Weights of a small transformer language model: width 128.
Each number is 128 + 24 x the weight over its row's rms, rounded and kept within 0 to 255. Layers, rows and columns count from 0. The size above them is the row's rms in percent of the matrix's.

# layer 5 MLP gate, 384x128, rms 0.0827, rows 199-216, columns 0-127
size [102 101  98  85  93 117  98 110  95  90  86 106  87 123 101 115 102 104]
[[150 189  86 139 124 128 103 144  82 116  93 145 120 119 139 167  88 164 156 143 112 131  92 130 146 113 118 134 120 103  95 146 165 120 100 172 157 159 106 126  90 116 141 137 103 118 131 125 102 167 183  95  93 124 127 113 131 138 144 182 124 116 117 160 135 154  95 145 157 111 117 142 139 132 100 149 108 104 126 100 157 140 103 100 140 127 130 141 123 129 130 160 138 112 104  98  94 165 109 146 137 108 133 113 137  84 161 118 141 133 115 118 122 141 116  86 139  86 111 149 155 137 157  96  95  92  94 147]
 [129 147  87 120 138 142 136 161 129  86 138 160 115 100 125 114 120  87 115 164 150 115 120 154 108 105 147  87 133 161 140 115 106  94 153 122 135 137 108 179 110 112 114 122  84 172 146 115 167  88 128  89 110 117 118 145 146 121 139 124  91 119 142  80 107 148  81 106  66 120 152  94 131 123  99 122 109  99 127 125 152 152 127 136 116 127 162 138 116  76 100 112 133 144 164 149 124 124 129 100 126 208 104  90 120 136 105 137 128 147 117 164 140 146 129 154 122 114 112 141 136 133 151 143  98 113  94 123]
 [119 134 161  71 155 120  87 135 120 160  87 121  99 127 154 116 120 106 135 150  86 157 145 139 124 136 117 145 139 129 114 142 121 136 111 100  95 127  90 123 106 152 153  72 166 119 100 127 122 117  95 123 122 104 129 165 130 142 177 142  82  99  96 142 122 132 139 156 104  97 107 121 137  94 119 158 127 126 101 127 114 171 110 126 137 111 107 116 146 118 138 110 108 171 128 165 134 139  94 149 113 106 124 107 155  87 124 144 135  96 120  86 127 129 150 127 105 121 184  85  92  76  99 170 126 150 107 146]
 [111 127  91 129 166 119 116  98  87 112  88 122 148 131  90 126 142 136 133 109 119  97 136 115 132 115 102  99 120 180 135 143 109 129 145 165 147 108 158 122 126 161  79 135 142 110 172  84 131 159 160  95 131  65 104  99 102 127 146 113 135  97 164 114 150 144 139 121 106 160 124 105 109 145  78 162 138 106 131 140 143 147 115 133 108 108  93 130 142 159 113 128  81 123 128 105 123 108 153 145  99  87 102 119 102 153  97 150 131 107 102 173  98 120 121 181 126 130 105 161 122 142 109 131 107 103 133 159]
 [141 182 139 127 149 130 122 125 140  77 125 145 138 145 132 100 111 126 131 126 129 127  99  82 166 127 104 112 140 134 184 187 118  90 105 110  84 137 132 109  93 128 125 180 101 110 114 103 104 115 108 119 139 155 119 138 106 144 133 188 143 121 145 118 102 145 118 179 107 114 144 122 135 159 119 106 117 140 128 161 176 129 112 139 112 143 146 147 133 109 109  77 138 145 105 173 137 103 109 122 125 100 130 187 111 145 134 130  87 118 142 120  93 120 133 138  95 128 134 109 145  95 169 182 100 121 114 137]
 [120 129 110 127 125  86  84 110 146 125 132 143 134 128 134 129 116 142 155 161 154 131 136 113 117 172  89 145  80 105 137 143 108  97 154 130 139 143 154 130 162 142 185  99  90 139 140 124 158  80 134 121 166 139  82 157 110 129  98 117 144  93 206 101 135  77 123 119 106 146 112 146 106 119 161  98 107  86 115 120 144 171 140 124 120 177 124 151 119 117 146 137 119 154 143 137 105 133 137 134 150 132 136 120 140  94 169 114 115 128 108 136 131 123 142  92 119 140 134 138 161 151 137 163 174 111 147  82]
 [150 126 140 144 144 126 106 128 117 151 121 127 145 127  90 151 123 119 108 105 154  76  85  98 142  92 139 177 110 125 117 153 129  85 155 116 134 154 171 133 127 128 148 144 151 103 149 113 107 101 135 142 115 149 149 104 138 120 143 153 119 151 138 134 156 126 142 128 140 118 161 164 146  95 137 116 136 109 141  88  90 167 138 188 125 126 184 100 139 103  95 131 133 151 170 149 137 116 163 101 123 160 131 160 126 134 114 138 191 171 150 122 146 136  91 107 140 107 142 169 157  87 129 104 166 146 161 125]
 [104  73 148 139 133 153 163 104  93 120  75 135 136  94 133 124 178 141 120 153 103 114 123 140  95 131 122 144 102 132 112 121 107 137 149 126 122 102 134 119 161 139 136 111 115 163 135 131 127  75 131 137 170 130  92 149  62 111  92 132 158 117 139 143 101  93 157 150 133 127 141 101 143  98  94 147 152  80 180 135 151 128 126 169 149 169 155 126 118  98 152 138 140 140 112 163 101 151 136 119 122 104 148  97 172 118 153 109 110 138 126 124 128 173 134 111 158 119 142 120 108 130 116 102 177 141 136  92]
 [128 146 188 122 130 164 182 180  95 126  99 146 108 149  96 125 147 107  92 104 114 125 118 129 109 151 128 131  69 137 127 118 153 143 135 130  70 112 128 166 118 111 123 103 127 139 150 119 189 117 134 132 109 132 106 141 121 127  97 147 157 118 131 125 119 153 134 124 109  84 133 143  94 166  71 121 110  87 124 111 166 167 127 103 125 100  95 184 112 126 138 122  98 119 147 132 138 146  83 120 122 132 130 101 113 121  97 122 100 141  88 122 134 132 143  84 125 153 161 124 138 148 102 124 110 153  99 120]
 [158 135 125 105 101 116 105 116  92 107 125 138 169 145  92 159 106 152 115 137 123 186  90 153 161 126  75 131 151 146 114 133 131 136 140  81 135 144 117 151 177 178 145 131 114 103  94 155 120 118 142 131 136 115 132 117 113  95 132 112 144 107 114 118 160 123 152 140  84 187 155  94 103 142 127 146  88 119 137 182 142 120  83 135 102 152 144 146  98 100 144 115 129 180 143 174 151 161 131 125 147  95 172 129 118 179 103 116 151 141 136 139 127 121 112 118 120 113 126 111 115 141 146 152 139 126 109 128]
 [144 162 158 127 106 115 116 132 134 153 126 142 125  97 123  89 146 126  84 153 138 108 124 127 115 112 123 150 112 140 146 156 129 172 151 107 142 168 124 122 123 104 105 128 166  99 101 111 110 101 122 165 111 138 106 101 147 149 114 117 121 100 194 182 105 143 140 120 163  91 127 161 176 115 117 144 101 112 141 148  99  82 150 139 136 178 113 113 132  65 116 109 143 146 155 116 166 110 150 143 121 159 129 165 121 116 120 138 123 118  76 136 112 142 161 143 118  82 160 147 151 136 162 108 124 138 121 168]
 [118 111 109 131 118 136 116 126 148 107 126 113 120 101 108 120 191 154 134 100 125 158 124 141 104 108 156 130 115 130 185 139  99 138 109 116 105 140  90 180  92 110 139  85 120 129  62 144  80 114 128 159 124 136 151 122 161  90 124 108 117  99 106 146 114 140 147 149 128 140 168  99 133 126 148 130  92 119 116 122 104 115 107 146 105  99 110 161 105 126 139 223 147 125 137 152 111 155 161 170 165 119 137 113 143 130 150 114 156 145 125 136 135 124 122 107 104 128 172  80 126 133 111 132 116  97 129 125]
 [129  99 101 157 129  66 116 132 104 116 109 148 126 138 128 109 138 118 150 152 153  99  89 111 146  86  87 136 142 137 125 117 153 169 137 124 112 110 116 123 120  82 132 130  79 120 125  99 124 127 125 144 106 170 150 145 114 115 120 119 167 112 129  77 121 121 139  78 154 106 146 116  97 140 115 146 107  81  93 134 140 112 131 174 111 147 101 133 123  93 150 142 109 127 140 136 119 181 159  92 115 150 125 164 146 129 116 163 127 159 119 144 129 120 115 106 153  91  82 104 146 181 146 175 112 124 124 172]
 [139 136 132 150  76  88 105 139  73 138  91  95 179 115 121 146 101 173 112 104 108 166 166 113  71  97 113 113  68 114 112 137 125 117 120 105 133 121 162 134 128  96 115 121 145 121 119 114 101 158 108 130 112 120 164  96 145 102 105 148 128  94 162 144  95 139 161 137 146 139 141 148 150 138 140 107 107 111 177 154  91 135 118 123 127 141 179 114 115 145 138 146 118 103 127 122 118 139 118 157 104 119  86  99 141 132 169 156 104 121 102 131 123  84 143 126 110 147 130 158 105 135  88 126 127 107 143  96]
 [117 156 140 140 138 124 133 154 122 152 122 135 161  97 103 128 123 138 133 145 123 122 161 161 135 100 117  90 163 131 128 150 117 122 157 137 159 140 105 144 111 117 148 125 148 100 118  87 146 108 151 139 151 123 108 119 114  89 115 141  92 118 130 132 149 188 152  94 152 133 113  80 149 139 113 135 175  99  83  76 166 126 107 101 150 152 150  98  98 135  95 141 135 153 114 115 174  80 141 124  93 153  90 131 121 112 111 104 145 165 174 103  99 162 149 104 122 126 142  98 126 157 131 152 101 150  80 152]
 [112 132 125 126 107 127 156 152 115 123 172 116 180 127 104 141 113 147 124 114 163 133 112 121 112 127 119 104  88  99  91 152  95 183 141 131 146 119 112 103 154 134 122  98 143 117 149 126 106  96 126 104  99 135 108 173 155 110  85  92 153  97 137 132 149 108 128 139 133 142 159 171 148 117 126 104 138 140 136 172 135 116 126 171 111 115  81 107 184  94 138 110  97 150 102 133 145  70 115 119 127  75 172 129 115 100 148 158  94 118 161 142 154 147 152 131  99 108 145 120 151 143 115 163 130 134 152 112]
 [127 129 102 152 135 120 122 152 106 158 121 119 146  89 135 196 147 191 147 126 154 121 133  90 128 118 133 128 146 167 142 157 110 175 150 134 175 192 120 127 124 166 108 135 109  98 145 172 129 165 124 104 103 163 140  93 154 139 144 150 129 137  88 169 121 142 111 167  72 121 181 103 111 137 110 171 127 103 128 121 139 115 151  79  98 124 144 118 108 154 152 116 126 117 144 151 111 111 106 156 125 166 157 106 122 140 113 115 134 132 128 105 139 128 114  91  99 142 135 126 112 121 133 138 118 140 110 149]
 [121 150 105 129 115 102 110 104 111 115 127 116 140 175 146 141 129 119 122 118 141 122 140 115 152 102 139 101 146 172 171 112 143 117 126 113 128  91  99 174 107 102 109  79 106 148 135 131 113 122 142 146 158 129  74 138 112 131 127 118  67  75 113 126 112 102 123 125 127 140 112 131 134 132 125 137 150 143 149 144 124 119  78 105 154 118  64 114 156 175 139 133 119 102  98 141 123  85  73 108  99  85 143 163  86 138 182 123 119 127 142 107 143 110  94 135  97 134 128 149 126 130 167  96 138 140 168 111]]
# layer 5 MLP up, 384x128, rms 0.0824, rows 199-216, columns 0-127
size [ 98 104  98 102  94 104  94  94  97  91  85 104  97 119 107 105 108  96]
[[138 119  97 154 121 151 127  99 138 129 163 142  91 133 129  94 187 149 125 107 156 166 132 126 103  89 127 139 132 130 124 100 144 136 148 125 150 191 117 175 149 134  92  92 130 140 178 144 155 118 164 136 144 132  78  87 144 117  97 150 147 119 107 137  97 126 112 147  68 143 119 164 112 139 172 117  93 122 125 143 135 132  97 140 105 137 178 160 146 126 107 130 107 178 128 175 110 117 126 113 157 131 111 122 138 126 132 118 109 161 118 119 151 103 133 148  90 142 126 134 126 147 127 101 183 157 125 125]
 [ 91  78 148 146 109 118 107 126 143 108 105 104 137 137 123 151 161 139 160 133  98 100 141 111 110 138 124 137 118  83 143 141 119 156 115 137 119 138 136  82 179  98 150 144 119  82 132  81 133 133 148 114 164 171 120 117 175 114 135 132 119 139 139 148 128 133 136 118 130 117 123 119 119  91  99 138 152 166 120 103 105 126 154  91 131 182  93 102 132 124 122  93  93 129 136 100  63 113  90 118 125  91 101 160  96 115 177 129 171 147  81 135 104 122  99 131 137 160 121 102 105 110 135 105 135 120 151 128]
 [ 88 110 152 120  85  74 150 103 119 103 122 104  87 102  85 106 144 111 152 124 134 153 176  80 151 119 127  98 128 117 151 161  99 102 148 157 135 152 143 150 138 153 158 161 136 140 180 132 113 153 128 129 149 147 129 107  92 145 146  98  76 136 134 107 162 157 156 153 117 150 134 127 145 173 143 140 157 155 114  83 157  81 124 120  80 139 126 118 105 151 109 122 126 144 170 148 140 179 128 126 149 101 144 159 113 104 144 133 114 133 123 114 144 137 100 145 120 143 141 121 154 141  93 147 126 110 132 118]
 [138 127  85 119 127 178 173 133 111 117 150 150 136  95 118 106 124 144 146 141 125  72 128 112 138 142 112  68  99 192 159  71 124 103 110 152 134 109 141 135 164 138 102 147 168 151 131 124  96  98 136 116 115  90 128 137 119 150 159  89 110  85 140  87 132 126 122 118 128 139  89 106 114  78 127 177 121  96 121 148 118 136 115 133  95 112 119 150 130 144  94  95  63 123 140 135 130 127 122 120 120 104 127 118 111 170 110 139 151 133 129 152 160 114 149 128 153 111 119 165 134 145 125 130 115  99 151 111]
 [118 109 107 140 127 104 129 101 184 128 144 112 154 163 116 146  85 151 144 165  96  75 117 156 121 118 100 116 152 141 119 101  96 121 128 139 184 130 119 120 116 142  64 139 142 136 136 159 141  96 130 167 125 111 144 156 124 122 113  88 107 107 106 147 125 115 117  93 104 141 107 108 137 141 105 151 139 102 149 118 100 146 156 109 151 147 106 164 116 138 105 103 120  71 116 138 150 133 102 159 180 123 105 150 111 190 141 112  93 133 156 111 141 115 163 108 140 123 171 137 122 134 141 111 105 128 152 172]
 [160 110 116 166 112 170 129 113 144 119 121 156 142 141 139 171 116 131 130 134 165  74 130  81  84 114  63  97 147 163 113 135 138 140  98 120 174 177 145 104 150  99 135 104 156 110 136 102 118 158 136 133 103 122 134 124 150  99 102 120 140  71  88 147  80  80 129 112 140 119 172 113 123 159 147 131 139 144 140 146  96 116 124 135 125 113 118 126 150 105 129 134 159  86 128 100 155 106 128 129 142 117 151 152 102 111 131 113 129 130 143 138 125 100 185  95 125 139 152 113  85 124 146 105 110  98 134 128]
 [121 161 143 120 102 142 189 149 123 117 102 112 140  93 143 162 149  93 100 117 123 102 162 145  97 142 166  89 120 157  91 127 146 103 118 154 142 123 150 115 181 126  59 154 107 120 118 107  91 148 158 125 110 114 141 154 104 139 110 150 146 100 131 122 108 116 122 133 171 151 129 136 141 120 108 171 139  95 138 122  78 130 139 119 116 161 138 127 158 122 101 106 121  95 133 187 125 140 122 111 147 108 112 129 117 173 143 163 129 149 165  71 110 139 128 159 121  92  88 121 126 133 121 142 127 152 106 140]
 [132 134 143 143 157 134 137 172 154 146 133 106 118 177 137 151 134 132 168 153 160 166 123  78 149 122 170 113 124 154 127 180 127  93 123 107 130 145 133 163 135 134 115 163 152 116  99 170 118 113 160 139 123 100 153 167 124 122 149  96  92 131 154 141 139 168 138 122 126 138 104 145 142 148 109  88 156 144 130 142 115 116 140 106 133  97 109 109 100  96 111  91 104 151 164 103 178 115 142 132 112 164 143 104 137 129 132 129 107 101 120 135 121 107 110  99 164 105  79 160  90 154 130 184  91 111 141 145]
 [100 121  92 143 115  87  97 125 137 156 126 143 138 117 146 155  85 148 140 106 121 113  72 117 136 122 120 135 120 122  92 159  66 133 167  83 145 117 119 131 177 134 143 172 115 127 143 110  91  76 111 158 136 113 137 100 115 136 159  82 126 114 143 135 138 114 133 121 170 137 140 128 132 120 123 162 133 161 153 130 109 122 103 111 146 150 125  82 109 124 197 100 103 110 119 132 131 147 110 138  95 112 129 172 172  85 142 101 160 123 135 104 127 137 144 131 114 109 128 115 100 153 147 121 157 166 126  94]
 [130 123  82 103 118 145 134  98 135  77 132 134 154 151 117 148 127 142  79 156  97 166 117 108 101 127 109 151 139 148  91 119 114 107 127  98 107 153 113 130 139 160 195 115 132 167 115 134 101 129 143 131 144 127 166 162 143 132 141 119 134 101 129 112 113 157 173 153 128 163 101 115 142 106 156 154 144  90 130 142 130 139 157 131  93 102  99 115 173 149 120 158 130 110 114 165 105 137  82 121  84 110 140 148 140 157 120 147 177  97 130 144 149 141  94 129 141 129  94 136 173 119 155  91 145 146 101 161]
 [159  98  79 100 121  98  98 126 141 143 171 146 122 135 136 146 107 151 168 183 112 179 100 140 126 153 100  67 147 141 185 132 120 116 140  98  96 148 148 120 130 108 112 110 114 173 126 119 158 155 126 100 107 107 120 156 101 150 144 153 148 108 137  89 119 131 141 130 109 105 153 103 155 102  99  99 114 101  82 136 100 130 137 136 134 122 136 119 129 127  83 166 133 146 130 143 101 144 122 118  89 127 128 107 110  95 114 164 104  89 136 151 150 128 142 124 148 140 126 135 124 107 126  69 105  87 113 122]
 [104 147 147  49 111 198  99 132 145 131 117 133 108 129 112 126 137 109 100 136 138 141  96 147 157 132 146 149 138  91 145 131 113 137 140 116 114 146 134 145 112 134 133 128  87 119 154 122 132 139 129 129 130 123  84 108  91 127 133 100 174 188  73 123 107 141 189 126 111  94 122 117 155 135 152 150 141 140 158 114 144 116 125 110 109  98 134 121 141 105 147  76 125 154 132  94 143  95  78 141 102 128 133 148 134 132 126 125 147 153 159 115 145 141  77 106 109 134  99 115 163 183 123 118 135 170 125 123]
 [123 131 119 110 110  94 129 118 120 189  57 123 158 113 128 139 133 120 126 116 156 131 140 124 123 147  91 146 167 136 122  73 164 157 179 127 119  88 125 126 119 129 125 145 141 116 137 115 141  81 171 162 157 122 106 136  98 149 105 114 107 135 114 187  87 103 112 124 162  92 125 166 145 109 116 137 107  98 148 140 136 110 126  92 158 157 118 126 134 150 144 105 120 132 144 122 164 114 127 107 120 101 169 150 117 104 120 153 110 128 104 130 131 145 132 165 159 136  81 133 105 179 128 158 122 168 120 158]
 [110 106 152 145 139 156 117 115 134 108 113 157 117 121 107  69 129 106  97 167 120 167 129 173 150 132 155 161 178 153 170 121 137 148 104 181 146 149  94 121 144 115 137 142 125 138 121 100  95 117 158 124 140 153  98 124  93 105 136 107  74 158 141 162 149 107 118 102 108 107 127  92 106  98  90 142 151 148  85 108 156 108 112 148 144 110 135 179 161 159 115 128 112 138 117 129 151 145 103 130 144 148 136 170 146 111 118 117 146  88 117 123 153 164  87 117 114 155 117 122 155 111 166 113 112 136 115 119]
 [143  80 152 149 107 130 135  93 129 170 126 146 147 159 116 112 126 124  65 155 118 141 128 130 122 128 121 168 119 115 121 154  93 158 174 117 140 112 138 115 125 106  99 134  98 138 132 132 175 164 101 133 127 129 135 135 113 162 117 116 132 113 124  95 134 164 130 141  70 111 154 200 128  97 155 163 104 127 140 107 133 157 123 126 119 142 194 129 107 129 118 111 153  97 135 122 131 160 104 111 119 173 106  99 142 144 160 129 139 119 160 105 123 120 142 150 139  87 180 159 129 104 116 160 142 104 141 165]
 [167 136 115 130 125 144 176 142 144 114 121  96 107 147 163 138  94 132 137 148 127 114 141  95  67 117 122 182 110 117 105 183  91  87 101 123 161 142 111 150 111 178 163  80 127 168  74 127 101 164 110 115 112 125 152 139 149 119 104 146 146 139 121 149 108 127 141 128 142 149 119 135 115 152 133 124 136 142 129 141 159 109 125 100 118 109 106 131 143  95  56 139 131  98 163 157 152  87 146 140 141 151 106 121 117 106 124 156 142 157 163 128 125 134 153  89 152 150 110 140 129 125 137 106 106 123 140 164]
 [ 86 119 100 126 137  76 142 119 117 119 149 101 160  77 153 136 172 166 133 109 158 125 108 171 158 105  86 120 130 163 154 117 142 129 171 116 129 115 114 115  81 111 134 123 132 116  73 120 115 138 103 118 172 129 115 163 116 127 119 140  97 117 103  76 162 138 110 130 106 132 110 114 141 100 110 121 141 151 157 151 116 138 138 153 118 150 138  96 174 134 139 112 138 122 146 108 139 154 109 136  96 129 116 101 124 149 132 135 104 112 129 100 132 131 112 131 150 158 153 106  80 147 132 100 104  98 188  67]
 [126 131 152 110 105 147 151 154 148 160 126 126 157  76 116 176 169 117 144 146 100 146 120 127 115 138 153 145 124 110 106 135 138 125 128 119 132 124 142 133 119 100 126 144 146 119 149 130 128 161 137 120 116 162 139 135 117 145 147 124 108  94  90 104 130 109 150 130 162 100 116 132 116  96  76  88 113  91  83 116 141 105 168 112  90 119 144 151 136 134 134 117 120 141 185 149 120 186 154 126 129 138  71 109 116  92 129 117 146 147 125 184 136 160 120  87 171 122  85 136 147 170  74 127 106 110 141 159]]
# layer 5 MLP down (transposed), 384x128, rms 0.0826, rows 199-216, columns 0-127
size [102 103  99  90  94 108 101 106 104  96  89 106  93 100 101 102  97 100]
[[111 156 123 120  98 142  76 116  61 159 105 124 143 150 105 107 122 134 176 155 136 164 105 100 155 133 131 141 141 112 141 134 157 136 120 118 146 169  84 145 112 129 118 152 124 125 140 144 120  95 130 114 108 159 125 175 114 132 149 115 131 136  76 136 152 128 146 154 127 151 130 189 124 158 124 153 122 113 155 136 127 139 103 119 112 124 128 126 114 164 122 151  84 134  86 113 160 119 129 160 132 201 150 157 140 161 126 130 151 119 107 112 152 136 157 130  95 137 105 144  85 130 179  93 140 117 116 172]
 [143 156  95 105 121 151 110 133 128 125 124 155 165 113 138 172 134 142 154 131 160 115 108 121 150 137 142 103 120 182 143 129 105 164 145 119 122 100  91 132 168 113 119 169 128 116 132 117 143 120 147  78 147 122 116 140 142  91 107 128  93 138 138  96 136 117 144  89 132 105 144 115 104  72 127 128 109 174 140 134 110 152 141 121 156 121 129 118  68 122 180 157 115 148 184 124 128 117 126 112 150 106 105 105  95 164 114 155 125 134 141 157 174 154 120 104 110 119 128 155 131  73 179 131 132  86 157 132]
 [107 173 138 132 132 159 119 100 138 126 126 150 165 103 144 164 146 110 107 123 102  70 101 161 144 109 133 151 143 161 123 130 139 115 111 128 187 145 122 122 125 120 135 153 133 119 123 117  64 133 117 107 135 116 158 110 123 177 124 162  85 136 125 158 114 121 138 111 142 109 136 115 131  86 147 128 146 126 163 145  98 171 112 133 117 130 174 190 142  84 114 157  98 118 108 134 161 121 109 143 100 182 115 118 133 123 114 123 164 148 112 126 123 110 117 162 124 178 128  71 130 110 107 112  90 146 147 118]
 [127 118 152 123 116  87  91 138 171 132 134 144 103 143 127 150 115 151 104 143 146 134 140 154 114 154 143 119 183  83 111 169 114 150 122 108 114  85  77 111 112 101 166 101  83  68  94 148 147 139 129 119 141 165 161 125 135  95  88 131 135 204 112 120 131 130 127 132 132  87 145 126 143 155 161  99 165 135 128 114 135  99 142 151 155 138 127 131 120 140 121 150 152 131 138 171 120 100 140 139 153 154 140 119 155 119 157 106 105 113 120 122 104 146 168 129 116 144  99 111 169 146 155 122 137 135  98  96]
 [156 149 138  88 131 115 209 175 152  97 123 140 141 110 124 103 111 120 140 141 119 151 131  96 131 158 146 157 115 155 149 151 104  64 159 137 139  95 138 130 148 136 164 131 128 117  93 138 126 111 126 109 171  94 130 140 138 120 142 140 110 123 133 138 150 151 132 148 141 110 141 131 125 186 127 143 113 151 101 153 148 105 130  85  96 169 134 116 135 126 100 184 151 140 114 124 154 144 142 103 140  95  88  70 171 145 136 111 122 144 131 135 119 114 133 102 148  71 156 110 124 115 101 127 129 146 161 149]
 [128 110 126 144 114 115 110 121 170 136 143 100 156 133 146 146 130 134 148 106 152  79 146 104  98 140  68 109 115 127  98 131 102 107 110 107 155 148 192 147 112  77 171 128 163 102 104 118 166  99 113 141 146 127 119 172 137 146  73 163 126 107 157 111  82  94 146  91 126 128 100 138 129 184 156 111 152 128 133 128 144 132  86 141 118 135  98 119 111 128 103 146 154 114 158 124 134 150 119 142 163  95 149 120 118 138 103  83 129 123  89 126 140 128 150  99 101 109 121 105 155 104 106 151 129 108 108 136]
 [128 112 139 122 100 110 111 164 114 132 141 127 148 100  84  99 107 137 136  98 125  70 133 100 100 158 112 156 138 114 135  82 105 139 152 193 139 109 141 136 138 111 105 127 138 106 119  84 120 113 132 164 130 113 140 122 128  93 124 131 147 132 143 160 125 106 127 122 107  84 137 156  90 100  93 148 151  94 128 104 128 157 162 111 131 160 126 135 126  77  93 123  80 103 126 163 137 125 154 154 150 134 128 161 120 150  99 142 166 119 143  92 108 144 118 155 152  97 140 155 128 112 173  89 190 139 119 136]
 [100  90  86 119 178  94 159 110 106 141 111 134 123 125 137 106  81 101 120 129 102 104 109 145  82 126 103 139 155 115 174 123 160 121 163 135 150 101 116 119 160 139 139 102 123 115  92 142 132  89 142 170 128 127 132  94 115  99 126 104 130 121 137 153 115 147 159 123 163 146 110  86 171 138 144  90 116  60 159 130  63 108 160 141 158 122 143 132 151 126 144 110  91 151 110 130 101  81 104  96 149 144 146 173 116 119 105 113 109 121 123 149 121 139 133 129 152 113  98 126 123 133 110 127 117 105 101 133]
 [133 137 114 128 157 177 131 140 139 135 133 139 154 148 130 109 115 170 128 121  85 138 113 177 162 145 118 120  75 164 103 111 132 121 138 130  83  87 117 113 147 112 108 107 142 138  93 125 146  90 111 147 150 108 140 137 169 116 156 154 113 144 148 112 116 137 118 151 152 137 128 154  96  96 135 149 158 109 127 138 165 139 139 125  75 126 161 161 106 160 162 150 104 183 174  85 131 155 160  96 123 139 111 143 118 108 153 167 140 168  95 140 142  88 110 102 145 134 127 131 147 163 160 132 115 146  97 121]
 [136 156 151 144 132 158 139 124 105  90 160 138 148 133 110 154  96 108 127 105 131 121 101  90 150 105 136 137 147 148  88 146 126 128 180 139 157 141 153 129 173 113 120 126  97 155 123  94 139 116 143 113 132 152 159 134 140 136 155 106 142 117 105 117 138 100 179 103  95 125 125 122 121 149 111 115 151 117  87  56  78 148 124 127 172 156 127 142 120 144 142 126 123 103 162 110 138 152 130 162 127 133  80 111 128 180 107 111 128  98 120 102  91 130 147 114 151  65 117 103 107 144 164 129 162 116 157 101]
 [120 134  80  85 168  95 167 124 129 132  91 128 151 125 118 126 189 125 151 128  78 163 118 149  82 111 127 109 107 131 131 142 108 130 118  93 173 129 166 101 144 114 172 129 164 108 189 125 135  97 101 155 125 126 118 131 144  98 158 127 134 122 128  82 133 152 100 110 146 126 134 128 122  87 149 120 119  87 125 144 104 127 131 124 122  89 143 127 145 118 147  96 145 120  87 170 132 113 121 105 117  89  92 107 142 135 140 125  61 106  96 136 109 143 127  99 143 131  97 140 133  99 101 113 144 144 103 118]
 [124 160 128  94 118  87 125 115 141 131 113 133 125 141 120 150 110 122  61 102 113 147 142 112 163 162 114  94  99  91 104 151 138 126  73 132 160 137 130 118 120 121 123 118 102 138 141 145 114 135 138 139 150 134 101 165 141 155  96 130 108 103 122 127 159 152 108 171 137 138 172 119 101 130 103 109 142 119 125 150 145 101 131 129 151 156 150 101  85 127 135  81 106 155 104 116 157 114 138 117  81 174 149  98 118 148 112 132  87 122 107 161  83 117 125 190 154 184 115 156 130 158 154  99 145 125 116 112]
 [139 139 131  85  67 112 107 147 151 105 134 122 128 139 168 166  98 134 137 144  88 155 145 136 109 144 128 124 141 122 184 141 118 128 151  91 148 113 106  97  84 112 151 141 141 130 141 140 127 122 107 110 134 154  92 103 143  79  95 136 113 129 170 130 106 169 144 139 118 118 130 128 111 103 135  81 182 136 104 123  98 138  91 128 113  98 137 147 155 109 131  96 119 134 173  99 160 137 125 151  95 155  61  99  96 134 139 138 115 104 121 120 145 167 172 111  91 143 131 158 126 115 119 115 117 120  92 122]
 [158 141 138 133 153 111 113 126 152 152 135 107 144 123  81 163 113 131 124 134  96 167 120 154  90 170 142 158 119 120 113 117 169 106 114 137 139 142 105  81 179 120 123 112 155 129 131 137 115 135 110  90 152  84 118 125 118 122  86 157 152 130 105 102 103 126 109 147 130 120  89 101 160 126 161 138 154 115 154 145 176 178  73 157 126 123 110 100  95 118  89  99 149  92 166 124 111  94 139 123 162 135 184 153 101 123 135 106 141 118 109 130 138 116 112 120 131 119  95  94 125 128 139 140  89  94 101 133]
 [112 151 159 117 136 157 118 119 183 127  95 144 177 117 123 133 174 173  96 122 167 151 148 119 130 102 116 112 127 138 129 101 125 143 140 172  96 154 132 138 172 109  95 127 128 143 164 114 113 158 128 149 133 136 136 124 108 182 118  98 138 158 162 134 139 145 113 115 137  97 108 148 153 114 189 108 102 131 129 121 123  86 114 121 102 135  93 114  99 167 114  98 159 150  93 145 115 127 150 121 153 160 124  78 112 193 112 110 160 111 129 140 122 116 102 146 142 152 145 109 155 123 104 115 115  85 145 123]
 [106 128 118 156  87 122  92 173 110 109 133 135 127 137 122 115 118 122 127 134 173 111 130  84 149 106 110  85 109 129 120 153 118 147 160 110 132 142  82 116 127 125 125 103 121 108 146 129 126 114 115 146  76 120 126 133 135 147 125  75 163 130 111  76 149 104  92 140 143 122 112 146 123 166 143 147 160 156 135 159 116 135 114  94 141 122 144 121 137 172 123 120 150 111 103 182 190 135 105  84 114 133 130 110 115  75  97 139  90 145 114 182 111  83 128 116  90 141  96 109 108 150 100 130 130 132  94 119]
 [148 119 120 107 112 145 142 138 148 126 122 159  86 104 151  88 149 104 107 111 139  48 158 142 131 146 110 166 121 176 187 126 134 104 114 132 130 134 181  87 110 135 108 113 129 160 156 143  95 111 121 132 119 145 150 109 126 130 137 146 118 144 134 105 173 151  76 144 128 112  87 131 133 113 111 114 104 135 113 159 143 140 109  90  97 126 111 130 130 142 172 136 158 126 157 106 144 141 128 164  97 135 164 118 136 126 137 108 127 150 131 172  65  90 142 122 150 150 139  98 104 103  98 110 145 140 121 148]
 [114 154 102 181 128 144 118 145  41 120 147 117 151 140 179 171 141 121  97 137 120 122 132  94 105 126 154  95 125 139 131 129 150 123 129 138 161  97  82 144 113 126 112 121 104 157 160 119 125 143 119 149 140 114 113 139 101 154  97 110  58 119 174  94 112 112 140 130 121 158 127 158  93 151 172  96  87 124 144 104 119 103  96 127  86  92  87 125 117 164 145 125 148 106 133 144 127 106 120 136 100 116 146 145 127 139 141 120  77 138 128 147 131 126 113 148 103 124 149 164 103 119 151 119 128 132  96 121]]